Weights of a small transformer language model.
Size: 10 layers, MLP 1280 ReLU.
Each number is 128 + 32 x the weight over the matrix's rms, rounded and kept within 0 to 255. Layers, rows and columns count from 0. Numbers have three digits each.

# down: layer 7 MLP down (transposed), 1280x320, rms 0.0413, rows 727-796, columns 0-39
# up: layer 7 MLP up, 1280x320, rms 0.0413, rows 728-797, columns 0-39
down727:103111108088108187150066192097154108162208164098127088026117173151140166110112107145094140147140084155127139141123164193
up728:123089126134143088085158091130129121120148116109134135180139133139099120143096104085106129082175126118104136112068152019
down728:122144157168105135196120183135123168112103157102163129115088126066124144112143167117158144092126088123116090096146041118
up729:098028146063105179130153156111137170122080140105070126110135070117121114115143156159105124131075088163100142025063161138
down729:127138155111144193117106109155171123075114117165071087136118181093073071142102139143133117115127140077101150146131036141
up730:115071116093145113102144097116153159127133102112154108136093129139136096114141077149136108166104110161096110110185103158
down730:134167108142148099169160157076124190104126088148112127177106113133123131120062143166120143145114139116138131072146125140
up731:142149154118141132136143070131103149146159155115177160091150084077107097160109149184159151093177138130131126102124122122
down731:133105150150163111091100127151112125117108165116093132196123168110085220100116095117133135170120151084108135181094117198
up732:175155101167158186094091098165139088118111117103135073169085105136183135145145158138137131127210120156154089129048118084
down732:043109110100083090169088157080083140098165107124063102073100083088143163068058127135120172057114088163137161111162160102
up733:064148134144165118073143180124067154127133160148153111105188105154104149145118142111111129078105059168120151131157126117
down733:069111197112152154126068142163199139139076099149162106131112085166164087115107079173137127159123207118183098168150139130
up734:143082155140178156121157124107168153098070157124082092068149103141114144084167125128114101164109181128112090145123140090
down734:145133098092115044137111128085118129172131087121079133177142094088128205150152089130152176109121119146148127116151117085
up735:069131106146170115166128113107087117127135165124162094148138138158152141136139087108117131140098125092068163153091162163
down735:127149128123156118093177131102132140172084097145079172104117141123119084164069118099136140080115135112121175133109146048
up736:096122162167168074137086162147116191145112166145098075137113109174128146078119136115125113103195082171161107159111156102
down736:139123191129100139113073156103144103155150137147134134106144093162162123084082145133161129190138102099135118127094134130
up737:166147072121156105124126125110178156077134131098155114089143145145120170083089158149111118132106089153152221120113148192
down737:111112095125135211180110153193140161178175129079151146145122110123096114108088140131104170159102091153131131114061116107
up738:212155204197113112114154136121065169094121126212121119126149155117153099107106157115151161092127141101161136163080204159
down738:123154110116213114135155153185137082123055167096091108127121101171099132108132157179132129131151113124139120143200042138
up739:203167110119089134130131124136091112121097176105100139127119065155108126111159101131115127104128142137099097107141132170
down739:148099108121081142167127113197109111138099089167190136112061141104166172120094141095125131131121110129079095112127175138
up740:194121150142110120099073124201122149148112133099152140132141089113138107085110129142145111195099148118090122140157068145
down740:090182077168117116113197107114171103183140137156138171086177169137139145167097099102143144092081104130158216164152131149
up741:147135099124116170143112097093129114104102093113080119120121070184136114117174142131123118125100154150103184120090126117
down741:104102172093141090109189163128092131130119144093207166094118154181096157171148144156100148165138151121129084146132086107
up742:105172125160063149136120136141138108153085117126156122123116095165216118117113135166128124092129145139148193116136126129
down742:177119053068147157072118024134110152075142191131163139136097162106072161073078183164113154088129031150147093176160188128
up743:148093146181141105111218136124143152124138051114090067148084098087175099133165147132052155195114205128165076100089102143
down743:123102167108082141136176154092132071204122097144121180174112204099093146192131150184153172038165146085121112191091057099
up744:164120137123119151126065165129068083137094142100134131083172113140173127075095126131125142142164115100140099130109136159
down744:156092187116128098168123114114094150057153056104190086121154123108180135186099145104107150114123092110120116129091124131
up745:175114060098117073110153092133093143124140098196112121204137070107169142103201072161148160101104149152077127146168114088
down745:124105159124119149102120135101140085177103159179130095158185106137113114137140116094140124093112133111140111108160123142
up746:140097149188120151117097156149106146179161069143164127152100092100097163109181180121153116107096114158117046044095128098
down746:139177155070112080137154141102164151135072121161164082115149101124197099121076134148169093166143110076169167123089122169
up747:148168171133129099139114122130127125060137218157096151184136097128147112106115142150121155120118136098102132101182077149
down747:061169143111154130067181170109095092160162175124131085141108128172139127091154109131085139127127133189087111203104206156
up748:110129194084101116138113138095092100075150106115114184091166099093096201107119146073117132125111107161097166115122113093
down748:114129073118135122128130133090181148140148194146120110139083149101124086083153104104136165087113153073175119140121150100
up749:183126173121147125136126163145123115100059066122098077109179126146123169125118137112120126111109130152091101129102157132
down749:130123180134114034184158129107099136106094177094167121136167139137095136078139154178113168146059109136081152131104156157
up750:121144100112166158206153164125130154073162089115139101145094129197141114075129118140100134117161149136113088165087120143
down750:136153143117122137148124138126139110084147163141153121150079110092075165102107103177137152126119140116117097081117131144
up751:122130145129102130068103078161144131111178167118131142151122061104132107089111142059116059113070086143189078093098127159
down751:158151170160159125178092133142094143164095098178101162132145154094152175078113119146140132118144182127134151140123111155
up752:119131191101116106163091123159105159184117087163106120109167131104094080081110119151098111164145124103140132114141101160
down752:145126069139131098105103085055127096090156174109130148136143119149121193166134134149174166095139135127139132124138118109
up753:152141092147110112152072180099086201125125103114127134117168118155130130163142157117193145172117128099093054187161073177
down753:205171104151138175180143119164167098096155114165166100178122108132151155149152165089130120156215193152157137124143151081
up754:165170129121186119194192081178129114117171100144152094192133088085103102086136071132125098116190058174082157169161134183
down754:107142123124135141118109131096139114191160122077068069068128135120185143147149129153052129114077158133093174124069148081
up755:171171137132101040144122155128147125155127117095113116114161182091093084123173112099104176133119100093107135124095182177
down755:122109129161119188192170108189111100126117126135078118111121085185220093124098148082139156120107171102097173111138106107
up756:099205156089113093106125119155118172127068142096092068096179088122110116136087043124079151189092086102065156138130154137
down756:112142182109094122128197118168158138169090108184144150110094130151130049103145098127192146141100159087147132131058090155
up757:111107112096128077118103136142153107137112119136186130106094102117158106064112091143103178137164144230150101122165105134
down757:169153110138149162133140107145129136131113153049129083139104129137145147113141077140169151165118130117104089104120123140
up758:144158049165132151142103115119112134120168170060123114130068165161137146147152102082130107142202062176163086123180155082
down758:118121153121149131165142152124072108058125088142120106125132147104085147172087127197147082078092141191146174131125136163
up759:119168143144109093126156120121126068166185154173141128210163163111143183154143087077110151101127074113142153150099063134
down759:082182092107109131093179187102141150152102157141169111109089140090161098103163161174086145129143114118127089135152179171
up760:136200148141188142136150158102124121115133091123113153097137096146067148104129102163125161103122118116122104098128132137
down760:124114135111137132155102095149186188166107119123143112171145099159042147133139130128132141152129094190097128184148092133
up761:104135158153159076091108120095181160148137175220131114099084121116142136169099121137145087092121203140113103042093127135
down761:075111102157177133094142098149157099167172123108099143104127071127177151157183134128143117061103094116213133118135144095
up762:149154133108113065148175141163189175061187101133083131167160095071104094079169182127172167081143103135109146146182147167
down762:178182161124124123081068147113126124130149141092179124153128100113110127086052111069056151062116116174165121092171094089
up763:202148123084106081086106133086108189082118109118122138163161109165151125104127136123091126135146127149146129099118145133
down763:080086093150154147156131112145123081188117121111149144131137178083118091119127126074153127134087096118132106147099099083
up764:092179171132137096150123078097106110103166051119141102145113108131149153137155146145133150061110126103087150133140131101
down764:181071127093154157143137184130082130178110134139171111157173143163151123086147130151125180116132114136168086115089090100
up765:140126152177161106117131143088083209114100142083097182072144115147167095123142115108121201131075141096140135120188083146
down765:147106148124175100138176141185165099118162161109188128189166067092178157106090093146209148122142137089167122143084166189
up766:131085121116085052142112169200082123217076098147033088153155131111131131172152124158086155190130105132143088086178114188
down766:156115137090154116116150154137151131062067053143113137104126187145160133148108160118129136106099156119190200102144136095
up767:184125086119167044161137158100137169112134121084114145142132147114105157133117132092132176114084142173091098102139134102
down767:124091185126114133167119133116129122106102166129193121109141137100116158126189145225086097149098100110105042087144094136
up768:217053136082151108175131087073117100130084097080113106187168136135110143107116085107138127160093124172130128171160126120
down768:093168133189075176186073108128126123154132112092119131144125137119131174105081102178157110130120082064074108156133133124
up769:209121148139085139125124108126126099097129082126145161195084073100186142185118095158169118065128070159109127160101190126
down769:115126155112102095135145143058111182140095122065135154140159214188082119066178154083096135151171118096100136111139124113
up770:119157111197154134103074159089142091169129175127129099151149088144184117096158147143174145071178138133141107145098089187
down770:141114118111129086118192140142150117123087129143109118127120104090115098114058041095120147165072112116119106144199123127
up771:156186093109160142108096128127131139176139109192115135150162109146135121160149116117116150175096128081074116163091093108
down771:108073113090117098111096156134144125091147145110183101207146108112129135128144122120155131163118100160144067143127093150
up772:164069097076138119110078148174149150127143144134127148119106123151113151114160095157079195107097060085077158144183106175
down772:132135155088118140162123121119146139144173166096116107102197105128130140094095100123139091126134114114094128105196134105
up773:123130116104126099122145111135090102105133114083149117131086118094085176089172097109138173100147081120113091171119083186
down773:121062087036111142117166099087144144161101100088130130144134125100101147096108132220098148122131076137110101138155061144
up774:148162118105113061128131146139112117077141156106164135156073067118140147185111078112110128064114116130129164157201125115
down774:116109159141123110120103107111109152106162070124121103133083133168155160118136116180108110148138165127094092131124057069
up775:078147090103067154114162120078086044157116197101139125121137119137151169193179107163167090084150133138108153159080137125
down775:133091133061161130149162141086152145118114124125085097152080135132116125122130150171070158102122098118189154115116084096
up776:080157167081088134083155087080112155145113130147177155139148097131105163169128145079077125098130094151107145133137082118
down776:113125097153135109176171126091123151156151112143136087003135089172168092149122071112192076141155138119199124126074131192
up777:131170137061110134125127141133093164146136110151098122139144142136168113142167089130137141114094032157144144131097066153
down777:132129179148069163112044147081153138127153088099104139168120114124095123122101116120163109152125115118161189154135113118
up778:160110066113068115089136113149178114075152121112138158169071138110117100174164122166097166129093078159134143158080122141
down778:121163195132175133114120085082114126175176164119123044105122214150153064073133111112211137142111151108121155059123170102
up779:122171158105131118092121087094138121192166113149134142132124102195077100108144161141101149112144118157148137169179141137
down779:114100109126149115136157094153129164091068140117145081081124100131117184140103141121105101109131165105136103132121117143
up780:097172133150131139149153119102139142134114120167167097119125117084128192132114054091134158100118071136138140176161138111
down780:120038143125115063105098113126152113107104153166185198120115123128161101108176068155137192154174101104098180157106142105
up781:132112130109124084195115093106073180090125044121114087092115107141075092134126075052157119149172124117172128104099118140
down781:135134139148180138110156141133102119174143125102144152149160132098179116128124110183039127103159166139130141156133151097
up782:106146097083151082120142124119119142153180159149124165093123092168142117126108150160148139185078124109104111126112077167
down782:139116132157140126120120209126168082074097162121084071109118169092084107059128199092118071034131115116115207090122112118
up783:192088118114150102097064141174144156070106162120119088099172165120096128142153125125128102116172123197141114151151082089
down783:138073146140134137168156092126166153180098132128162165153076070116120161115097042142181191170145121147126109061160145109
up784:108140177116146136075125093121115111124115090175134114155181074186140146145119084235124140144115075136144148136150131144
down784:131121092135124133132181079111156126103119125090144157123112125090114100114162125112165179104141137085167107153142115139
up785:119116136138109110110189136136149163126153038165074144142128106162108113157124154103112133166095117204127132154169135116
down785:113150124104088104123149097161170167154130132065168121166173109112170151136178146123144110126087121036133131165074150093
up786:093138098155110135125122158105135200115117116090088162092132134102088095102139139119145171138127131163153167139160150084
down786:076166211135098118150169180131145129107073135078141084086137128184152185188058108080102112125142138087105134116136131119
up787:111092095081106151069114094119151073094105142123117079084093140189167091151072158141186156151147144098193137148115123153
down787:143111130087161085191113092114113145183129094163123131215154124140103145140103097128114189101108099168132122113086179073
up788:131183150110163129081123071142139113137103124159145100075129101152115128178091062155149142225175075138119098094158134082
down788:105143138167155195096150175153141222117172099110125131077168123115158125118120151114166133112172161091044083048082111173
up789:078137147141069126177207125133129151147068111135190147167197102112104096173148098127054138086159104062076104100083134139
down789:041096158127145138132112132123154087171135117130093173126176127108104126082168098102149145130123167158095116125095093137
up790:101077133158109143174102135170122115130168108139138117082163123113105106154105127144094149141168156117125104104150093137
down790:099107100138111172148130080154141106062128121122093126154145101135130218107158096104127134136180127136154087143099141145
up791:167121081100153140116094083131092224027191105110134158203092145151129126136080142122064209155098148109161152174115121152
down791:096091070096128103118103162108104114119181156115116185169119125109106167124168134190146111139083112172120140167085109166
up792:179158174172130174107103146107158094127118074119117180100154101134111091157160107133148116162153153108073100119130112180
down792:079089133103078137138155093186138095158126123156171000110102181185146137159148137062148164134143184158157132138112173146
up793:191119108086167129161087144110081119111134113160084170139190079162155098130139085090176183122151118150095119110139067167
down793:121102110139097162157156132090152092116117102127111160114149189074143170111073126117167080159120118168155155120120104111
up794:079163180155115062129161168091068135132133134142131102177117144138093156131148063188163104139170117124156124090176125117
down794:152171133110143168157074121152075171099138121100162094147133103132145220121178152103145140072110112077099148044128141158
up795:157213077067107166127140152110090200131121128090091138129125138153094122146168088138090120129148117110103120151116100167
down795:151184145171116124162105066147135078137133133132111153158084104158155169179110141084139107125159137117105172111164127134
up796:140137111124093134131066161194090139174133079134103082141122132144141111111201147196148122122172135138101076187098139130
down796:120141122099169136114148164061099131136129122162130105154150131130093131131092125047137175129123163130134122155174116092
up797:176170157208106163151138147162148164135117102125097136129133122091139169150098117156168115153161085111157137109107125066